Part of a small language model's weights: width 256, a variant of Muon for these matrices.
Each number is 128 + 32 x the weight over its row's rms, rounded and kept within 0 to 255. Layers, rows and columns count from 0. Numbers have three digits each. The size before them is the row's rms in percent of the matrix's.

# layer 10 attention query, 256x256, rms 0.102, rows 84-127, columns 0-31
108:120161176184124141142102071149130141117141163119124107135143105107117162140135111165146076172115
114:140076121147160048136105141130119187066067093204126116102141103104184181104188088119137165126137
119:122147151151114079158091147134138175136149097101089086110074140147123135129147111146106105103174
119:136164184139164085179115161079075182092131109086126123112084146121086054129141157140120153089151
108:197110170200125125069188119120134073111138107144123098126131111123131099092208126140154060120096
101:126133133154167158132114139079127133138177143111114113135111123119135137088100124134060138209139
114:130175135063082158111112110074157130106140113134162153138117081136134081141144185142211117137101
108:064146110174177116090171102121120118134175096146116121106124157139139088146116139182203118101134
110:095079150157109152109091131141128139097065137045117148117095178130165157065194065149092083152129
103:106121094122123123120173131139099157150110073215068136150177158123153114129109144099162095140148
115:105159123044163148158172130120100116064076193162112108076174105135155128145161091146106183157120
114:151129115147128063129150123115159096118095149113149136140199119088149170090139146145084136157094
111:089118138102133093121114141092164143141104181142135156137133171065133142152061126165128116084123
113:141117148138141138135120123185124104110145163156079138126103102184113150112093140092084094155158
110:155093118068106121156140153060159125128179148098089108109156169104094173138112103129126188113144
110:089169148143127172111172144145130093120173182073182171126178136142099140138129126129061098114140
101:153068111140176139122121163175126177087124153100098126137201117053074159059169130102130086134105
112:126114074104132126104128093164132146084124159150149101067124182104104140151159089072166112105136
108:127052154104084177140139130147152164196155121178145121124107112187122103116152146127098165107079
111:192158164113174068145168184102132099174053130147138162083171076089110162147159123132148163122169
107:179155067116100079186089137127129129156103097156156139138185150174109174067134144166055106146066
116:121142134181131120136144106148166145122120141141132136153083084160110135127123122149127132159053
108:121156192103139159174131119160142090127175093125130157095079164127133133034065073076058168136156
110:106145201146143152124129104132163101099146141038106160118088102122127099063115126160127190124080
119:082090121132125076141071109157166105093128118144214080112097107123154062157122066106121143148086
113:100121094119127071127121053164160138071158140070144130117158144133100147127164123053118141150185
108:182154071123120151205120162140127183186104128130135126116183139124079090121174168150117127127160
114:133178112158137173207207178119130179118164163174091113100142074115196169117118085156065134132110
116:101073142135126121157185124131127106094120060150133071158125199177123113174174147084122101133115
110:131162154167076049153094113168175133141129127123118076120107173097188123132103115166143145176104
109:100093133105133231098146129160110151156127084086101115127113089146150130129101112166157096164147
114:123130102150139119088178139161106096147131161142115128167161142158131184140107105105081179108107
104:143103157094110199123156146173138165130135102124199155154081138090099148128148071071156127135089
110:101182121087127157123077080069179129166097084114094135134139164119181128133142172108100141084151
120:119183073209118114075144095150124186131125164089116135095136166123142051118140114144148134088208
107:123105119110096133112110158154050060068148160150141147106127193084159134139164141165081172096055
113:126107171104144152131126107105141105066101128105187199094132090161180174062137091095106157156140
099:128135136172154148096131146145152164101144136106196137050187142109095154134121157137133192153114
108:126127162097155148104148163175141128148124118106105106172123096099127073163071156127168111071080
107:117099101049170156123125109148133139124127179089136128125171099169122113103137153195080150153145
107:138108114167143129153105127128198160162098152108158158143164113115193136097137119150210172068151
114:145109195130153197140103090061208124118136112125169129118083140145131124132119122144146106141089
107:194138102123119158114112122123104191096133159149114135126129051110128181084093128065111189112117
106:121089144138161127146142099146158101143099078126152108115163177104164153178137137059225048114147
# layer 10 attention key, 256x256, rms 0.101, rows 84-127, columns 0-31
103:119133045182134105137160105140191132102148157155096053125105177098097105109103105030158126190126
112:170139180149143193137089139116104085145054093149135156132098071160153157100165131165171142121105
115:111103111177140137127097113093147132156136118124094180126098148131134143100110076100119154150135
117:091131130106095131122139113120136145168133149101131135115134138146081142108074110079099187124156
111:183093131109159143100132167157143114092169131134118096114123135132152117077120136130154143164134
106:147100182115100152106089091088098176194122119121136096129128147170113128066163108119133176144177
120:077128139171173119111066089142125134107086150148162150166167081138145122098098109072167103157156
116:120134073132151134136155114108161069123110102116207162066075166086056121087109152147093160092119
113:123117123183128178103127135151086119121171102054141116074156169162098177146093123127074089098178
104:078122094144139048111143130164135125136128117093118107219133186117163161133127192097077074175072
114:121208101081185109143101130131109087131182188174118154070181170124154128170122115165111133172078
113:100167159122050140086061120088136075075115161106149145124131145106170172153127166086150088164123
109:092096119171120122137126080138171188145113130116162121185153105098100116178078103081081130211109
105:094158114115088123131121106126083046150101064109130120080050107193169136155141166116112093118099
110:151158196132107140120124123119155113158104157163147137089147107146038146105154118111105113073132
108:103155128119177119123150127127064102129154142130161194168176165104106112134105110097134188098097
103:149141145128117106153122172156145142086144127107097130158161080151095175153114108119108159069175
120:178118155128136164138134114113136079131102214171110176120113157117064118181130118065127113057129
114:135092130117098156163125105172179122142132152127159147180107093135152103108135131070086107138076
116:099139139097141130126133119165124121077148091098111187112074127116103120118092168177117149194109
104:205146165176173164165136123181143154149096133096105115147118126154136102150111115152108076131107
113:139146182100079080128120084120147131179128147140120098105094118136149151142110107126195102165087
110:105137191169134176174141166156112148122198125115177099102143097107151156135131116099170115089097
111:210130165134103130162087154106146081080153130092100104144122124147148143120171144109132165131093
118:095152144106167196082119110097161083180093170145102093132163115110157152172143111183087152105095
112:071129131095125086125080135153143035087110113154128149136114176191099120120167137074044158087150
114:147098107100138110119122117195177166127132183103162145125194194147106184128097175145106120168134
110:189096094130126126154182145094115073129113151177139082096047094104137162113088172170126113120154
113:127131138124145122145098207116127190092096097140110180173085180143110049168101102105120144119174
109:093100142132122084098068071131175115186154142091116144159167156171185152145131131160092093137112
117:098204129130089097156123105104176130145154138080100072194176078066134142191103084121146101052162
111:160162131122148079138104183141160066179126130125113134132081153174182182197151147117222177117136
105:199070110095199156170119094143190082119131138136098154105098157128088150133130079138200131109139
108:172069114158145136086143102115175141099098118139136151091114176100079117144144103106162094125129
115:109124095159141166109098224125121125129093135111117076174176125084101145173084140170099153172125
109:059098079093172163146148077139107104199145122102092070137067124108117148093112133081161100091094
116:125102105105061137119126157151057148091106128080130139115099135130128162064119077119148120055117
098:119101119056086116115146071200172115145099130141161162063136170081141079140060104108140136113110
114:156115128125107129183120150084117135108156202162140108152148158136137118149113098128134140125086
108:135086162049126110200132075147187128122186120146137120157140128191073055088095079135155146181155
106:171159162094135157104143159098136138142083113123138153162141126093153143124087109116120086126183
114:125198204117143172097136097130099132168086113135084119197153111102132113111141126155106175093168
107:126162183097160133119067061125076123086134126159182118160161100168125120109161173151183170107104
100:125116152158142174156105124142176090170090137092179140139124031156133091131186136104176111160120
# layer 10 attention value, 256x256, rms 0.142, rows 0-51, columns 0-31
113:131162128088081122167135097110152119128148141159155139136158099064093132141101169153090187141123
108:117125138155123141111104167193145091167152123116140107168108101095173088134177105161154136118184
118:137110131082122154087139103125035151169182111129129102135114141188078177075121172080122148116105
111:170110109099073146141094121137204128169116083126087133104103144089130138130156129150144188081137
108:111169119142166091082126073138108101088128120175105112167107128079112103143136048167156089121126
114:179098098161088151176105117108165141098094122117129108145162185120109191187124139170182081118085
105:123172153118152108156193164106103141112160145127055147103066128106123090150225132147160123090108
107:168147178117128107179112141143141122109145062097135117155190132119210136058116059121154123123145
111:115137178148156122157106100097128099120104092095082185111118179158086101073111129133173082126178
106:110112123123198142139140131093078137118106137144146138140149125160156145136186112121117109124057
111:072100123118158117116110106160048173134106155151126115066102167122162186150141111141160194134134
109:100148131092152177144120187158139126096184162146152125140122145093126136187091142130068153133141
112:120145060088115140119148128140149175116166161128144124119108101146110130071124174127150122124128
113:154106130126149129128116156139154125139123165144122181123184121153096124134165110130148104135128
102:130137145157142137166161092075120107101129131125134123135147141160114142122114147042094142121129
108:140153074136126117108110117154086150141094139155124172077111118039106133132149115119140118147181
111:133187156133115171132127145083122113160121119186100102116130133118187134163105050113122140161119
106:060075156105113092145096142152087113107146132115157143104129164102107052116196145128138088098103
101:078147126177165165189174157155145136098106076171126106102132105124101199106167165131110115132073
107:151105172162156085074113154109155131143179097098096097111136160202128111151123163079132073178178
107:121129147108137140167178135109115112114152139114149126207085125087105101189153191140095127146061
110:083113117149163110127128184156109149087167157074168204071129119133179137142156095081088166123159
108:149068176194221167177141169093060123099164165146070136136156103193060137102113094091126141140145
106:125102157102164183120122109134121000126117159095077139131156146122111090115103060172100163152185
117:134165084165096151105180135126089136114064146122112096159103104118131140170129113158101137184133
112:085159205147141061113116095121143164107124125111189164122155091143156156161138125135115102111123
110:077106172126126095162151106138089158077128133064134140141086171176151118109120124111123137098178
110:097140144170093156147136137119130181116139098128115106102111119164155159180108141136104172103082
096:112121128105129154118221173145118109154165065158127103107123141121142144064110125138088126135157
113:108117094116091109210188142130128121093136174151105122086139149148111094088176099121123123127110
118:134128090173155171150151169102077115151093124167110122155121195151191106121140106153142129109177
108:156086084167138166112162109138108119144139085142101175110165102153106165148117141111169125128086
113:203084167098104152141124165137157137122098083146165114138147088102204121105131086060047100138149
109:161133186129153111133107095055152136152110081125121075156153179142117147096124126160140102148097
103:141097104133138104081128083070131110154122169142111162164074064130194158151166166138063131159151
112:130118126125126133097202148133156132138102104123181153135143168066113163141113197101180086064149
112:145146136124125149116102176144087120130120097056093075145140103144104102141162119114055144144073
104:099101104097128161125100142144093094099091129123140083094211166086116101080112119146108126065161
109:166136057144165142166131098098071190124104125142173139054154138098175095171150107091120126142113
115:198098152116137125158096134084108149183112118116131106133131155108097121138125161138106124103126
109:147115098131180176149060129162092168107160108115148137096098130132118073113114107150131130103112
104:134145128133143175125147112149089159077143202136125202077104088166100106214126079150143067134153
115:080157121106110131088102092107117141151110121121147089138162136132160100116181079121144149150104
115:096099201146111111143110142079157154171152132108190080144081162143208142129141091120115143177107
108:138129125101154110076087151085138160110156128154128076159174138113195088076101061166163096159191
106:115194170118142111111178117125097140102088185143108093150116174143067136165085137023168157152134
108:151182144150107133150133088153114145118227122110120136105174124089104142106151145179167144097094
108:103081106167099141160173056068143081148174126150042147121113132145118102110099157058136109135151
116:125128151183138114143122111121122144130103173096107080099129113121111139137122136114133109150146
114:083166123072127133050162139147152158125136176084156160025107116140144108143056142181135155129111
098:149121090147152080128168119128112132179138162077185099164131109092162094119119106121141114091100
105:124191165152148158130110124109137101134176210105117163171138157153214141150099138167136123080148
# layer 10 attention output (transposed), 256x256, rms 0.101, rows 0-51, columns 0-31
112:089112089151139092173120144094062192118134127141163074129090104121124121110129134134149170042130
104:112120081122146120126161150159092143124106135121125095116152091077110108136126125138172077124065
109:107137123108164195150109134086158151122118172155150123130104093185118115071128079121154145171118
103:119104132108102065123142081165154080114106135131101154124166150136149125117180170161136146139151
109:099146118200147055089131122099129142126152155117172134106114088126184120150110132115148147196172
103:065130080082181088115216209141140142107120093115157188064080159132111131207138091110129132141169
106:056118172100131129089108119149151163111163070091134084120168083098110092123078106118155153098150
108:135126117120186220126091213132104160132132129173081130156060133078134109151169201106070158176136
109:084130126124149072167092170072118194192149139196136165138157096149127117128109153159123181140120
106:180140094074119120125165109171167127087094143195116118114150142097105160086138153134134175093134
104:164169102127136147125109090158175106151129104216118076122087184094125153163109172091095080080123
105:125142180117170121099118114090088110056061132147137108140127086118146089099158100122134136105106
109:128138142088064106178109110155173160175083104125184081123105105154153169106081127087171125081117
106:123119118121109067078157111107130105206131145121120103120102111144176152144126162135165151138163
102:084131122072127155062105094130148142117104111144075108120137131138058085095102135121100167171150
107:081188127199102114149094147096138170094155165179077164137128093112133096115143085114066177162098
108:128119105166106170085150159120159130103095131157189143103147149103128185117109111142075116111089
105:138176077133127056131144143119122087179141168116113094126149150138112118166150073111197143160148
101:105119179101096095118154054158145158136127112128089159184119119120107044108173193136108132060150
102:047131121146170139174156091106152125142187119139123058135132101086140114140069165158152079160103
103:089161131087133097147123119194103156083127108121050110179147124186161144052213133104103161159164
105:170116105124120132116112117137075139084138115120055085093147088115140102153116111094146072140164
104:110179172161098093141137126112114074117124157130170121130165209149074124190157094179141107101135
102:067132112127167127132086102119036154110140105155175102113139111121132115199166136134185113122168
111:099179172107192070123169139142098081063116140148145139130136128143170153088108103145134119146124
109:155121151153142217094187169110122127167134123085164103092111136133122132145169114138116139134151
107:094204124094202126120176083092161107145112089130160135135159161145154150157164187115115139097111
108:134153101168142174083159088089135108175084134182130133177169137050122090083124134147119146069085
098:159161146171121145148095101147090133111094130122114133126138096154087128191134186100142080095029
111:141193136072166095093178122143108104127142122106146097187095150115098166178114114065151107122133
112:150108187127144158084048072081107105093142155117102156063112133092137147159128151104104235183106
105:154178135136137134138142153109120082060088149143135140083166099110132162081163173134095140173121
111:084163075156113207085124134161098169108128056108174142163127193144101124112133100127118169106116
105:129102121079105111149164134109206105110117088137148147098127138158077154115154143154091088097137
104:104091065106124168133074142101132105183177096127150089135194151129118152155077117067142096074112
113:176191128134097122183121078150117124161113185105107124118098095178156120138109142124108111122130
108:135078127153151176129091105159145140168193124101151147161074152111126175102177131166128133122094
103:149149146153073080110072105108154096085099132121115145160154126118118147210099142121129148156139
103:081154125083102198136145158140172106114131125201094125181088149175150145148128108107120117120162
110:124148166082175119142163116166154128103133164154096124181141077119069149123084081113089134150118
107:091144119209103121144110067152121114136090155151106101089138187131147162189127161067133120140135
102:072098154107150181087132177175101102140129117135149139153136119168123143135140145173096110135150
106:151132089126117116101154147082163153116147076185079191166104100130138165147187171124070185114108
110:125112093129112201134107176064166107146124138115080122104114105171107134124136115123123113074073
105:134155131157057173123142181093132153126145166114092110105096128125148145119053137161066139180093
104:164162152071156102134087160171117086086174073194167080130076106143140076176141142210131080152128
108:100101135087152154076103167146136152167084149117187139197144118138121122186099127082108150148175
105:190102118089104169110119135080081101134164059167134113132209180173136114114116104152131144142168
108:116128127094154109129149079120075121117128149149206153104152130137129094099056165101045144173191
108:107133123153148035189070148154136097160125105085125182136113108103108112143142157109131147130090
098:112163105130140102153139078097122175184154118134071123164128149129149114130146117143132099151167
105:147149102160133195133125133179135110116143128144136156140167130080179095120154149077100107126128